Each number is 200 + 30 x the weight over its row's rms, rounded and kept within 0 to 999. Layers, rows and columns count from 0. The size before them is the row's rms in percent of the matrix's.

# o: layer 6 attention output (transposed), 384x256, rms 0.0734, rows 26-78, columns 128-191
# v: layer 6 attention value, 384x256, rms 0.0707, rows 27-78, columns 128-191
o26,099,191,221,156,206,270,150,181,199,187,206,186,201,176,226,183,212,202,184,187,211,284,178,196,218,148,200,183,236,196,210,175,180,209,260,196,193,194,166,203,188,201,209,180,179,255,182,222,245,157,218,193,215,173,170,212,145,159,185,244,212,199,215,175,175
v27,111,190,216,193,182,183,194,181,187,246,222,170,224,166,237,176,172,185,185,154,229,228,193,208,230,215,155,144,189,183,110,217,178,237,194,215,189,198,179,151,221,139,176,211,198,187,190,240,219,178,236,190,218,133,142,202,205,235,217,185,202,164,214,181,245
o27,118,163,208,205,218,171,180,220,270,250,198,149,223,199,229,167,200,168,180,152,201,186,187,215,212,213,218,197,252,207,226,220,176,216,163,189,225,246,214,274,195,248,205,215,193,236,170,268,270,165,209,189,228,250,215,182,260,282,163,195,201,247,236,248,210
v28,099,194,221,237,205,220,190,209,194,196,219,204,277,201,182,239,243,188,181,202,153,196,224,172,186,224,233,182,161,197,205,207,227,155,206,207,183,147,164,188,162,189,237,191,226,171,220,207,184,205,173,183,202,159,172,206,170,139,185,209,217,208,206,155,233
o28,080,190,176,207,251,201,275,182,231,163,193,252,208,227,203,204,173,209,194,177,254,240,204,190,222,218,172,168,205,126,202,222,199,182,168,183,229,181,186,149,274,203,243,212,162,223,225,233,220,149,191,197,201,165,192,186,218,194,233,206,199,163,202,194,216
v29,104,189,186,170,213,218,213,200,223,193,245,262,180,187,173,219,170,195,182,130,203,188,213,281,183,216,171,188,221,214,207,210,160,192,154,207,200,213,203,165,211,201,228,187,185,229,234,177,236,194,287,159,176,165,164,165,203,150,229,163,186,154,150,229,244
o29,120,202,214,206,197,203,154,207,162,201,176,210,143,187,140,222,203,189,205,234,272,196,128,252,170,212,165,234,194,210,238,180,191,224,231,165,213,252,136,223,190,154,186,204,187,203,211,139,201,223,239,265,89,184,175,166,201,224,216,140,202,214,238,219,175
v30,108,198,187,200,234,217,201,188,221,182,152,120,101,172,166,197,234,224,206,246,173,178,237,195,203,214,221,170,219,189,268,159,226,177,207,181,202,206,212,182,178,225,230,235,198,210,176,191,224,185,206,207,174,153,217,227,174,174,180,196,189,185,171,179,127
o30,105,165,171,217,220,217,209,180,130,229,189,196,196,217,156,147,180,214,211,205,258,206,150,209,279,166,154,223,215,209,203,229,200,166,198,254,147,197,204,227,196,184,229,228,199,182,240,217,190,191,208,248,222,165,196,216,174,180,215,161,230,175,233,211,247
v31,096,248,189,212,254,182,152,205,234,226,204,220,166,166,228,225,211,245,169,200,237,137,188,207,172,201,241,227,235,224,232,243,222,186,171,198,159,217,224,161,190,244,189,182,199,174,138,206,186,200,163,199,269,243,194,185,179,209,224,213,201,234,176,207,137
o31,109,213,178,228,203,193,172,193,197,174,187,202,168,154,190,193,183,216,171,183,210,213,214,234,201,205,226,226,197,235,216,196,228,236,231,209,160,285,169,225,214,236,249,167,193,220,234,215,177,236,228,239,146,217,228,164,211,178,157,204,180,260,162,193,165
v32,105,207,216,197,182,274,191,159,201,202,207,200,161,180,215,163,192,142,185,176,207,199,237,176,161,197,188,228,221,176,303,190,214,180,182,241,168,178,190,169,202,272,201,199,188,181,155,169,210,183,211,193,180,271,197,222,195,225,205,186,219,175,176,225,253
o32,107,200,181,199,214,182,202,184,229,219,210,187,229,219,188,189,234,181,233,211,160,160,226,226,227,185,183,279,186,165,197,157,136,214,208,181,257,203,173,226,174,214,187,216,270,129,191,218,222,203,212,266,192,228,207,142,223,198,247,203,168,175,237,192,196
v33,112,158,205,207,165,208,214,184,175,173,234,183,342,263,231,235,207,178,177,183,199,218,175,209,234,218,172,164,163,204,163,201,151,181,201,188,240,171,174,169,200,186,190,183,206,188,234,233,184,184,167,187,196,177,181,191,212,179,212,223,191,209,224,217,203
o33,094,182,210,145,207,169,169,208,201,167,196,180,193,244,244,172,189,201,245,224,163,200,170,212,165,155,237,218,187,186,202,186,194,136,213,203,200,132,179,200,202,201,216,158,256,217,181,177,230,228,189,210,153,258,211,243,188,151,206,183,216,192,247,227,192
v34,116,232,205,208,241,184,212,201,204,197,216,180,86,203,240,169,158,222,220,243,204,221,252,166,188,190,186,198,213,180,238,201,250,206,163,238,170,200,188,198,197,289,189,161,193,152,174,189,187,199,211,194,189,260,207,221,182,204,204,238,181,180,178,223,182
o34,100,185,202,179,194,211,179,186,200,214,181,188,194,179,154,174,161,206,201,197,207,233,226,193,220,206,251,222,155,210,224,176,189,154,265,161,225,156,178,173,236,202,224,203,242,149,203,177,173,193,175,155,138,189,218,226,218,133,192,231,217,164,231,192,205
v35,093,191,206,227,202,165,207,196,171,216,194,186,242,201,173,237,247,116,191,204,210,138,178,191,194,184,201,208,214,193,249,234,177,176,212,186,267,195,186,161,219,260,186,217,193,239,168,198,271,210,212,187,214,165,181,175,196,200,232,225,142,236,195,238,169
o35,106,206,139,219,214,223,175,208,187,151,177,203,212,248,157,207,163,217,159,227,145,275,188,219,264,196,208,169,228,229,235,240,228,238,207,226,203,181,127,199,184,214,191,195,182,154,194,166,218,243,187,249,159,176,234,186,215,185,166,199,199,170,169,176,213
v36,114,194,234,228,196,196,203,195,157,206,212,95,169,201,142,196,147,196,204,240,181,204,250,200,177,224,213,238,221,186,330,194,211,206,161,165,217,214,197,211,203,225,202,184,192,188,196,189,175,193,228,223,211,220,207,242,224,192,191,246,195,230,176,204,266
o36,110,182,144,211,191,179,158,231,158,203,148,165,235,184,182,192,131,192,139,256,178,227,258,161,182,191,186,289,228,254,246,189,215,214,240,195,234,167,216,196,145,212,209,222,171,212,167,189,190,176,216,152,207,179,166,139,210,174,206,215,211,212,168,241,208
v37,108,176,197,199,235,200,186,188,206,239,192,184,281,240,227,221,213,201,221,209,230,142,122,198,222,201,201,205,184,205,174,204,149,211,237,189,194,191,191,179,186,136,204,198,184,274,212,230,211,188,206,218,207,212,217,190,217,178,218,201,224,210,220,210,205
o37,096,217,215,142,209,195,164,196,265,164,173,169,217,192,186,238,220,196,203,153,196,163,183,245,236,207,179,232,180,230,197,220,226,205,172,224,222,153,201,221,212,190,222,192,217,187,190,212,261,237,290,237,207,212,258,202,200,203,145,238,194,240,218,223,189
v38,110,202,202,205,251,239,170,167,191,198,205,182,195,227,183,224,198,175,209,165,254,168,199,272,227,174,168,117,178,192,196,214,157,200,221,164,178,244,221,196,202,169,186,192,217,260,205,279,199,191,241,181,230,195,148,205,209,234,223,222,231,196,187,233,190
o38,094,241,180,185,226,198,182,242,185,236,241,144,181,227,130,138,175,187,162,161,204,167,137,166,204,201,173,178,222,219,226,194,181,210,253,207,152,223,209,247,167,195,179,185,191,216,162,229,154,182,226,148,217,177,166,232,202,168,181,217,190,271,223,191,184
v39,108,170,135,205,150,166,216,208,233,236,195,218,197,127,200,218,276,227,189,223,205,191,217,217,190,232,129,220,216,210,195,209,236,248,162,191,216,200,179,228,213,169,163,257,195,208,158,195,211,223,254,217,179,180,174,164,216,234,178,149,170,181,230,200,168
o39,092,208,192,207,174,144,268,176,257,187,215,193,222,229,189,249,210,167,177,192,207,186,211,154,276,206,173,197,241,153,254,226,194,227,152,271,181,205,262,223,226,166,192,205,212,184,184,226,116,186,192,209,188,167,217,241,195,206,170,206,181,197,161,222,192
v40,106,193,211,194,191,180,214,194,258,186,216,188,234,173,180,206,142,256,213,164,201,235,254,205,214,226,200,211,219,225,245,153,239,259,138,199,215,148,184,196,210,189,236,218,193,114,265,251,173,203,201,211,206,184,196,199,174,159,247,227,184,183,197,177,251
o40,110,188,177,178,204,184,259,225,120,220,195,178,222,181,173,168,205,197,176,246,175,214,171,187,148,210,205,170,155,258,179,208,215,205,192,180,194,170,189,181,159,153,209,255,216,174,184,236,237,178,191,193,232,147,180,222,241,225,223,162,204,184,223,157,214
v41,102,188,178,186,213,179,230,227,220,247,191,203,91,168,214,196,300,196,181,199,219,198,160,215,190,189,167,211,199,176,191,223,179,222,172,200,264,273,225,249,214,242,161,238,219,251,139,148,211,219,222,199,198,225,210,220,193,269,196,178,199,223,225,241,183
o41,098,178,232,194,194,213,210,195,269,209,187,187,170,215,184,178,233,229,251,180,243,203,209,278,229,184,211,216,176,217,163,215,223,212,257,185,179,191,150,229,197,165,151,182,184,220,218,185,178,231,216,170,212,151,171,206,178,142,181,210,196,254,175,197,215
v42,116,183,187,174,195,172,168,198,201,218,181,170,269,196,241,197,223,218,168,187,177,228,147,179,217,215,154,191,163,194,181,177,217,182,294,180,240,150,192,186,215,234,150,173,200,178,219,164,209,193,177,211,198,223,265,211,221,166,203,172,204,255,203,210,237
o42,099,207,208,184,159,275,186,164,221,200,201,269,194,164,274,214,208,208,264,221,167,191,192,213,177,171,129,191,207,169,188,216,220,174,199,237,221,138,190,212,165,197,178,241,211,148,214,224,206,190,203,267,258,144,222,212,229,206,184,226,217,251,165,201,210
v43,103,227,200,198,221,241,180,157,214,182,174,206,88,196,193,190,164,172,213,170,266,203,244,203,231,180,198,191,219,192,165,229,201,253,223,180,207,205,223,220,192,185,150,244,198,227,194,183,208,197,200,208,156,209,200,199,170,225,227,192,200,234,213,222,170
o43,102,199,210,224,206,158,205,234,211,177,218,198,222,195,189,197,171,213,154,168,215,171,195,202,303,254,224,192,210,177,180,189,193,245,208,196,216,207,232,183,178,176,166,179,217,182,148,190,195,243,185,175,187,188,184,221,234,231,173,153,231,215,193,194,221
v44,096,206,210,193,213,197,191,199,185,191,183,164,240,174,122,200,157,237,194,198,227,198,212,220,208,212,196,195,196,181,194,177,191,195,195,221,206,189,213,164,249,230,203,228,199,236,218,244,205,206,180,161,236,163,158,263,214,187,224,218,168,196,209,129,200
o44,109,196,199,242,192,198,164,195,134,215,113,168,197,182,214,180,167,214,212,212,229,246,185,215,175,234,168,177,184,208,198,167,208,208,209,249,153,198,203,198,257,199,178,183,201,235,179,200,223,206,168,235,217,228,158,232,185,188,205,171,212,190,235,146,200
v45,102,209,190,192,194,203,197,186,142,187,134,169,136,226,134,187,243,157,199,212,171,185,162,174,195,181,176,221,248,188,234,181,209,183,206,199,172,202,211,177,193,179,175,153,206,188,180,193,205,166,192,205,173,196,259,182,209,166,206,201,241,242,212,181,120
o45,108,189,196,193,192,200,200,167,185,154,160,211,205,245,182,214,188,214,209,248,279,290,255,222,291,157,188,180,225,162,210,215,159,221,208,216,134,126,206,162,204,167,214,228,226,272,259,256,180,249,133,175,193,216,169,172,170,188,215,216,215,185,197,222,151
v46,105,213,226,187,168,214,220,201,183,200,164,180,208,266,117,154,232,192,221,224,167,169,214,189,157,191,250,217,202,198,292,187,223,185,176,230,172,195,210,185,196,123,218,212,205,200,212,218,197,196,197,194,263,218,219,217,209,184,171,207,230,161,201,173,201
o46,091,211,175,156,238,203,172,212,176,223,211,196,176,192,184,185,294,213,223,252,239,201,185,181,156,182,205,179,190,197,218,215,210,226,160,154,218,247,202,188,188,182,188,195,203,284,170,226,228,204,184,151,205,224,171,237,124,165,215,203,205,203,198,191,258
v47,096,193,186,220,220,180,229,225,235,201,236,228,158,215,146,209,150,202,198,219,187,168,157,177,220,235,191,239,189,188,226,241,146,203,156,173,217,207,208,206,179,170,223,201,216,247,242,247,223,187,135,184,221,189,122,188,183,243,165,213,200,188,201,185,295
o47,112,145,213,191,244,207,235,210,202,190,198,175,188,200,184,188,131,239,203,211,162,161,140,184,180,244,219,208,253,161,162,210,168,252,210,157,195,235,212,210,201,178,186,231,207,149,188,193,188,187,208,240,151,189,135,195,187,244,144,236,214,200,178,212,260
v48,108,184,197,189,159,210,246,204,219,209,202,208,189,169,109,207,264,195,205,199,203,165,226,205,178,200,178,184,208,194,230,180,205,196,190,180,226,212,176,234,194,168,199,263,187,209,165,124,216,223,203,217,164,187,200,207,162,209,184,206,221,221,212,236,200
o48,090,229,178,191,212,197,211,209,246,169,146,206,212,229,218,228,187,241,206,207,206,229,200,169,227,175,205,155,201,204,184,282,205,181,212,185,216,224,184,228,222,212,182,174,204,180,173,207,245,173,241,218,196,184,189,177,163,220,203,199,219,202,188,186,208
v49,109,202,186,171,230,195,198,191,237,237,200,257,194,173,235,179,149,242,192,245,252,163,209,214,191,189,195,211,190,235,198,231,185,209,183,206,204,236,192,215,207,196,157,224,196,267,212,225,229,181,244,215,237,164,145,146,240,179,222,192,209,186,213,208,138
o49,118,182,215,208,209,204,179,180,170,177,230,204,196,171,200,197,244,196,148,236,217,141,243,242,176,223,113,229,198,186,172,164,218,274,191,215,228,211,192,288,164,164,183,161,206,209,182,199,193,223,210,167,228,251,231,182,222,230,193,171,160,161,225,222,180
v50,107,189,182,226,160,182,228,251,197,194,223,206,269,227,188,233,244,219,191,180,211,213,189,178,210,228,203,264,165,229,183,188,199,212,168,227,248,178,179,209,183,197,194,165,204,136,232,250,194,225,149,200,168,134,185,233,231,176,139,213,194,163,218,196,210
o50,113,162,237,172,235,243,206,195,206,218,202,218,192,193,189,160,190,243,240,205,206,216,200,115,153,131,289,208,167,236,148,197,183,202,174,251,184,203,245,142,209,197,232,198,114,185,252,158,149,188,178,208,197,234,214,216,115,192,262,157,219,159,171,185,209
v51,112,201,192,187,202,204,213,230,176,232,261,154,293,200,180,232,158,262,219,177,193,207,169,209,231,202,204,217,215,184,161,167,156,289,157,255,246,227,204,222,205,230,257,201,192,205,217,231,174,193,239,217,209,258,185,182,222,211,195,211,183,128,220,194,246
o51,113,197,175,172,197,219,144,206,229,191,210,172,174,189,232,219,202,188,287,227,210,173,186,185,193,246,219,196,222,202,214,201,211,237,231,168,184,213,192,237,128,256,209,200,260,167,206,191,206,174,174,166,187,191,207,156,227,220,178,221,217,212,194,183,191
v52,103,199,214,190,224,220,192,189,208,149,207,185,221,247,240,149,140,209,228,208,215,249,232,237,231,219,233,191,164,214,135,187,212,239,226,230,186,172,213,189,218,200,263,170,216,165,243,254,169,167,165,203,233,239,200,204,205,158,212,215,203,205,206,172,203
o52,097,183,176,145,242,236,205,236,216,235,236,143,206,192,149,167,194,178,170,202,196,177,210,218,171,229,229,241,177,214,139,215,201,193,209,167,207,204,182,152,177,201,193,182,184,194,236,277,237,233,181,183,247,216,160,199,224,288,222,193,160,273,219,182,192
v53,104,195,195,187,247,226,182,225,162,213,196,199,241,216,227,263,261,190,191,173,220,164,161,204,222,212,188,179,211,210,144,220,117,137,260,199,185,223,216,181,176,239,202,204,192,209,198,219,212,219,201,199,233,222,221,161,227,213,184,188,238,264,204,218,187
o53,095,229,223,147,183,157,193,175,282,242,212,176,192,212,264,261,215,197,164,150,264,219,219,211,174,208,189,209,228,222,183,188,176,206,162,251,191,241,188,191,230,241,185,177,172,244,219,208,216,179,236,188,160,183,257,212,162,208,277,258,180,278,166,264,158
v54,102,230,198,194,187,202,228,201,260,179,203,213,194,159,163,203,203,193,220,268,188,201,217,211,185,173,220,230,245,189,349,194,259,209,218,204,174,209,215,192,199,227,235,185,183,221,129,132,225,197,164,213,202,227,224,237,196,225,170,209,157,187,167,217,192
o54,097,182,213,233,257,188,218,200,219,167,190,181,243,216,191,262,206,237,204,234,190,220,173,208,194,191,218,159,196,246,218,199,219,188,217,177,163,269,225,158,157,199,243,212,204,103,191,178,205,219,236,215,150,193,193,191,194,202,210,246,212,210,238,193,256
v55,101,196,210,180,227,201,175,179,178,196,178,197,87,198,191,190,188,209,209,237,214,196,251,242,187,197,290,170,193,208,271,178,249,200,241,179,205,199,175,198,184,151,187,199,186,190,247,221,157,209,184,201,234,228,172,262,194,168,223,218,203,206,187,185,167
o55,107,242,177,145,209,218,171,242,226,204,167,202,192,212,227,192,179,176,205,207,208,248,210,180,233,237,197,156,207,235,219,235,201,183,210,150,213,208,185,213,152,161,281,187,132,243,233,186,232,220,225,141,221,193,147,211,199,226,205,234,186,194,178,172,249
v56,113,222,239,203,249,183,208,242,150,233,205,175,209,222,211,229,148,187,234,197,202,196,171,179,233,157,253,193,219,188,152,186,162,203,211,223,178,194,215,173,222,196,252,142,203,210,260,225,213,192,217,213,228,185,198,180,190,238,186,250,192,209,204,206,275
o56,111,170,174,167,181,195,185,264,176,151,194,250,180,138,172,198,167,169,224,177,189,245,182,181,141,212,215,209,192,206,162,230,203,247,219,189,145,232,195,247,121,200,201,234,247,197,195,183,168,211,208,216,208,177,246,238,225,152,192,179,191,254,229,194,235
v57,107,220,197,214,221,172,204,208,196,173,173,170,166,227,131,243,238,186,189,152,189,165,197,191,234,209,189,134,221,156,94,191,161,234,191,151,206,157,194,201,198,184,193,176,200,264,183,192,239,179,213,214,173,166,194,159,155,241,182,218,195,202,215,197,237
o57,113,219,180,210,265,173,161,192,211,208,150,209,202,228,195,225,191,157,198,214,203,267,187,196,296,201,225,134,248,217,207,167,240,223,167,169,154,184,181,190,184,219,212,191,186,211,206,225,235,245,223,223,201,184,164,195,232,176,177,219,166,233,237,236,212
v58,093,184,185,183,186,207,196,185,150,213,162,191,157,190,128,224,213,192,207,221,163,189,213,219,170,225,228,212,213,175,244,178,231,197,255,172,146,219,229,198,212,178,238,220,197,214,240,127,206,248,265,217,221,175,220,193,193,245,183,191,232,248,200,260,229
o58,119,187,177,188,207,149,248,223,203,205,137,199,243,192,240,241,129,248,195,213,207,196,206,166,177,239,226,121,258,196,230,215,210,168,230,236,163,190,268,198,179,166,199,237,254,176,208,239,139,174,188,161,214,171,213,166,230,187,172,251,238,222,235,209,170
v59,119,178,192,203,195,199,230,157,214,225,238,192,267,177,179,237,125,216,217,201,188,255,212,230,199,223,205,257,242,174,227,183,198,241,211,195,214,190,196,191,213,187,259,235,183,221,226,227,229,211,177,178,196,174,192,208,193,207,215,200,189,195,188,198,265
o59,094,146,224,231,195,189,209,197,183,179,233,195,195,166,146,228,212,178,215,189,186,182,162,205,151,217,216,267,167,214,221,209,231,237,179,230,176,259,175,223,144,186,168,185,192,183,209,232,200,168,170,194,237,173,254,237,183,251,202,190,185,247,179,200,157
v60,109,226,181,199,170,218,173,193,192,163,146,229,103,213,128,197,206,241,217,214,222,163,235,196,203,202,206,207,158,208,171,216,216,250,184,152,204,189,212,177,210,237,167,217,224,149,188,184,183,193,167,190,242,124,216,185,188,184,203,189,211,279,208,182,199
o60,099,204,206,170,156,177,179,199,173,192,122,235,166,224,164,197,195,271,172,224,226,135,227,159,174,223,161,184,180,194,190,185,203,240,209,164,188,207,254,208,213,203,146,173,232,250,232,215,186,250,147,216,253,147,157,175,209,176,240,173,205,268,206,198,199
v61,089,205,188,187,199,224,218,193,214,220,161,178,243,122,212,224,179,207,199,179,174,219,112,167,200,159,213,247,253,204,187,167,232,123,204,166,215,187,191,260,237,241,216,220,188,239,212,165,201,207,220,230,165,248,256,221,252,209,229,189,210,251,219,221,208
o61,093,289,209,203,171,211,241,171,205,186,189,178,201,138,247,243,193,157,146,197,187,200,180,185,222,300,221,204,212,201,220,220,220,213,199,212,180,168,179,189,172,253,176,203,244,227,184,211,196,212,178,218,252,245,251,172,220,176,202,159,256,215,246,122,175
v62,102,185,209,185,198,214,164,201,156,188,182,217,114,236,214,234,198,210,175,169,228,239,130,182,236,175,203,152,146,216,143,198,156,163,246,194,159,176,196,197,195,219,161,147,210,185,227,177,201,177,117,209,215,152,222,205,197,184,231,192,206,245,202,193,233
o62,086,194,225,186,236,211,212,149,238,196,181,202,211,233,241,204,143,173,220,192,169,178,233,168,209,160,222,142,192,176,169,151,180,151,237,155,165,123,185,181,192,218,140,220,194,168,227,199,221,200,189,179,201,169,202,169,169,233,173,175,225,249,214,173,190
v63,101,185,196,171,170,196,203,196,200,236,202,192,332,174,201,192,252,209,205,241,166,192,176,196,162,205,186,259,219,190,290,176,184,132,217,222,215,214,201,202,192,224,222,242,223,199,186,157,183,222,217,199,200,295,207,231,246,194,188,159,217,161,224,168,210
o63,095,209,202,178,160,200,176,148,272,192,208,202,257,163,171,236,219,191,218,227,255,151,200,239,125,193,185,281,213,187,206,197,244,227,192,208,187,230,200,188,201,198,194,199,168,176,230,203,215,192,190,241,211,243,232,210,119,232,225,213,200,173,153,198,223
v64,111,204,189,204,217,218,178,167,199,187,169,210,268,207,215,232,236,187,179,189,201,191,179,205,226,206,198,155,209,222,90,190,191,206,223,221,193,116,179,198,190,195,221,148,202,189,254,232,194,206,167,179,198,159,206,190,229,160,232,194,184,180,204,162,199
o64,097,236,197,205,185,229,244,141,258,220,200,169,189,179,158,178,165,170,158,206,214,192,182,178,269,189,214,169,218,166,217,197,178,205,184,191,177,167,200,152,247,241,234,195,166,224,233,214,208,163,195,217,203,177,153,183,236,196,281,206,236,200,244,186,140
v65,094,198,205,205,204,204,230,180,201,203,225,188,220,174,262,195,169,174,196,186,155,291,149,204,174,229,233,234,232,174,250,179,234,227,209,163,205,170,200,154,171,210,225,225,177,162,186,200,199,244,175,193,169,228,211,204,204,182,180,199,172,225,181,192,268
o65,101,182,233,223,176,211,155,187,178,226,211,250,207,181,227,212,180,205,186,206,172,220,156,210,155,170,174,221,211,158,235,198,193,164,194,166,190,222,167,186,220,148,214,210,219,193,226,183,214,193,234,234,175,217,172,221,179,177,240,218,195,173,205,196,187
v66,100,195,201,221,225,188,193,235,179,223,144,210,114,240,237,204,275,213,202,205,220,119,220,192,204,152,218,186,134,217,175,246,210,184,215,194,164,189,171,206,192,191,180,175,200,196,232,248,205,214,200,216,197,146,182,138,196,182,196,208,218,193,190,214,151
o66,088,206,186,151,197,192,194,231,181,167,186,206,209,183,168,201,198,186,177,154,178,147,260,145,204,179,199,225,191,116,209,160,181,195,232,170,254,212,216,200,191,220,195,166,171,241,225,218,148,215,219,152,122,191,243,246,192,253,196,213,179,199,115,254,179
v67,103,214,211,211,206,239,182,198,156,165,155,176,105,214,193,158,242,166,173,205,198,190,194,192,214,151,249,170,190,195,269,208,197,150,229,168,190,193,204,199,208,173,132,174,227,206,188,195,199,211,158,188,174,238,201,198,266,247,187,194,238,232,191,205,197
o67,099,261,177,210,169,229,186,208,191,238,201,145,187,160,223,217,184,193,168,101,153,199,175,203,231,199,267,227,205,197,234,209,177,235,164,265,177,147,170,197,186,165,197,212,190,185,221,211,193,192,192,198,199,207,184,224,174,197,210,248,204,238,206,144,199
v68,107,178,210,203,225,169,232,191,189,220,222,163,152,238,155,237,219,211,196,196,222,188,174,172,253,178,212,147,185,214,119,195,144,182,148,249,271,203,214,214,211,179,143,197,199,191,231,188,205,196,174,216,204,190,184,189,232,202,216,222,161,233,226,161,177
o68,107,225,188,157,243,260,251,189,215,252,170,165,164,172,220,227,178,232,152,206,196,210,194,212,176,209,254,168,185,209,163,164,246,195,229,194,217,161,197,176,234,207,228,209,185,172,178,178,178,227,227,203,182,198,183,239,166,200,194,219,212,237,209,218,229
v69,104,195,171,190,224,187,163,193,229,237,173,256,146,217,174,178,160,226,232,202,232,184,212,181,207,214,189,277,236,216,128,214,227,193,148,230,197,183,215,181,197,187,179,199,201,203,213,231,178,193,232,197,230,228,185,166,211,179,219,168,191,216,188,159,211
o69,101,199,215,188,227,168,206,202,207,218,165,193,202,201,155,201,244,210,176,111,157,201,233,168,230,212,150,252,178,193,205,182,221,173,192,191,204,188,219,233,231,190,194,165,238,225,170,244,182,194,185,230,192,212,162,204,198,205,156,194,169,229,190,213,206
v70,114,184,208,201,190,246,191,185,205,180,254,207,113,189,107,245,198,191,218,174,204,203,235,224,198,203,206,146,183,195,213,198,200,220,218,211,168,222,204,164,214,241,175,221,195,207,180,167,190,200,198,201,227,217,176,192,160,197,207,220,212,283,227,195,201
o70,109,234,218,168,220,201,207,207,264,208,182,230,187,264,192,176,189,171,189,218,194,204,239,187,200,242,241,176,202,131,155,166,165,188,171,171,201,209,213,178,232,190,226,257,285,192,247,242,202,169,230,155,220,212,248,179,211,192,204,196,204,196,217,188,167
v71,101,196,188,212,208,178,178,244,249,179,217,234,200,187,148,218,265,241,192,150,186,183,206,174,203,198,204,254,198,186,122,199,222,146,172,188,247,198,198,226,183,240,185,197,229,236,198,211,215,213,183,222,226,221,191,233,188,219,182,206,202,224,207,202,163
o71,094,221,183,210,220,203,235,223,176,178,207,236,172,193,277,167,208,234,226,137,189,230,193,217,222,122,177,196,169,198,207,161,157,219,213,244,186,181,166,180,245,175,208,223,194,216,210,196,229,170,203,188,176,203,124,235,201,187,219,244,216,207,200,133,180
v72,118,169,187,197,184,202,197,191,180,226,146,208,230,209,188,224,221,207,210,218,208,212,118,235,223,202,234,242,190,207,174,181,181,157,221,224,253,207,185,181,183,247,172,212,203,236,209,182,224,201,167,199,236,165,247,147,196,159,197,204,198,239,210,194,182
o72,099,214,221,205,193,230,209,143,142,175,187,226,196,202,193,262,221,238,201,244,238,211,155,195,254,170,181,238,189,152,169,180,160,242,151,247,178,264,207,212,157,213,229,165,226,177,236,183,229,210,168,181,229,213,277,224,190,182,208,197,223,183,182,200,176
v73,111,206,218,216,209,210,186,232,212,196,229,199,267,181,237,244,224,223,183,200,179,149,176,211,192,213,205,195,142,189,232,235,144,163,244,202,179,186,187,153,178,294,193,177,217,186,215,216,185,172,135,228,245,189,160,215,170,182,208,201,208,209,197,184,210
o73,110,252,189,217,219,203,215,209,159,174,204,180,221,249,194,200,176,208,189,197,201,206,227,202,167,191,165,148,202,247,140,211,242,252,230,259,153,219,180,212,205,250,243,190,185,193,195,194,196,204,184,231,186,199,198,124,169,196,166,179,197,183,167,151,255
v74,112,201,176,187,182,192,191,176,200,170,236,195,252,222,198,176,127,138,208,217,176,251,161,196,180,213,176,268,228,189,287,175,195,197,231,208,208,218,195,184,204,199,214,172,213,228,190,181,156,185,195,192,191,264,193,228,233,143,205,205,190,239,194,169,294
o74,085,194,223,193,203,206,166,174,186,218,226,241,248,242,205,250,182,245,196,289,243,216,201,207,154,227,211,233,220,181,201,218,187,174,237,209,217,193,193,144,188,142,130,192,195,198,225,190,211,230,226,220,160,200,143,176,206,209,212,210,174,184,148,203,235
v75,102,183,174,208,207,164,214,177,210,219,231,228,202,147,228,203,146,219,211,220,187,250,221,224,186,183,141,268,245,166,135,183,203,199,161,220,221,244,223,172,199,187,216,215,209,160,233,187,234,201,219,197,212,209,205,113,179,184,203,219,191,212,169,258,227
o75,108,144,224,196,176,182,216,226,167,176,161,193,206,200,179,178,239,198,187,182,202,199,157,240,138,163,154,227,197,224,172,241,170,214,210,135,223,258,208,182,199,186,249,199,213,163,135,239,175,189,197,191,200,198,207,193,240,314,222,213,171,253,165,238,141
v76,099,193,231,183,199,217,205,222,198,180,243,217,221,211,219,235,165,213,209,218,199,242,249,225,192,192,180,197,190,235,175,243,211,203,265,196,163,214,208,186,205,225,232,214,211,95,184,172,182,186,184,180,213,182,224,260,212,191,234,203,249,226,188,212,205
o76,102,208,184,207,174,184,238,225,184,196,194,225,187,215,245,216,148,168,167,156,195,278,192,248,209,183,175,259,168,219,206,194,252,165,220,183,197,207,183,156,180,170,219,226,154,194,151,217,186,182,182,202,157,140,174,196,208,241,112,191,203,231,232,185,193
v77,098,200,178,183,195,180,219,214,241,208,159,228,144,226,219,164,192,238,223,225,185,244,218,201,175,187,237,216,209,207,265,192,243,204,212,232,220,209,209,222,202,139,230,201,179,167,166,155,204,220,202,202,170,264,197,195,230,199,168,156,175,172,188,180,167
o77,099,200,182,203,187,236,225,201,207,186,216,268,224,187,210,180,207,197,164,200,179,198,195,216,209,240,215,191,195,167,165,188,205,210,183,179,148,192,229,168,203,144,183,244,213,177,238,188,152,253,180,145,198,207,208,204,153,282,162,209,177,168,242,177,214
v78,124,229,197,188,232,185,193,216,172,186,155,214,201,222,254,182,233,206,211,194,238,166,154,190,226,193,239,234,163,226,116,222,200,200,251,196,175,202,228,191,199,245,202,186,202,201,232,189,179,190,161,208,210,177,270,162,206,207,205,209,195,239,191,205,154
o78,108,155,227,197,158,203,171,194,175,241,156,200,206,213,201,204,240,244,233,276,230,200,255,254,175,192,225,232,174,242,185,181,189,160,218,187,172,162,209,207,207,231,246,205,176,186,213,148,191,255,219,216,195,199,199,239,173,185,244,207,243,234,212,191,174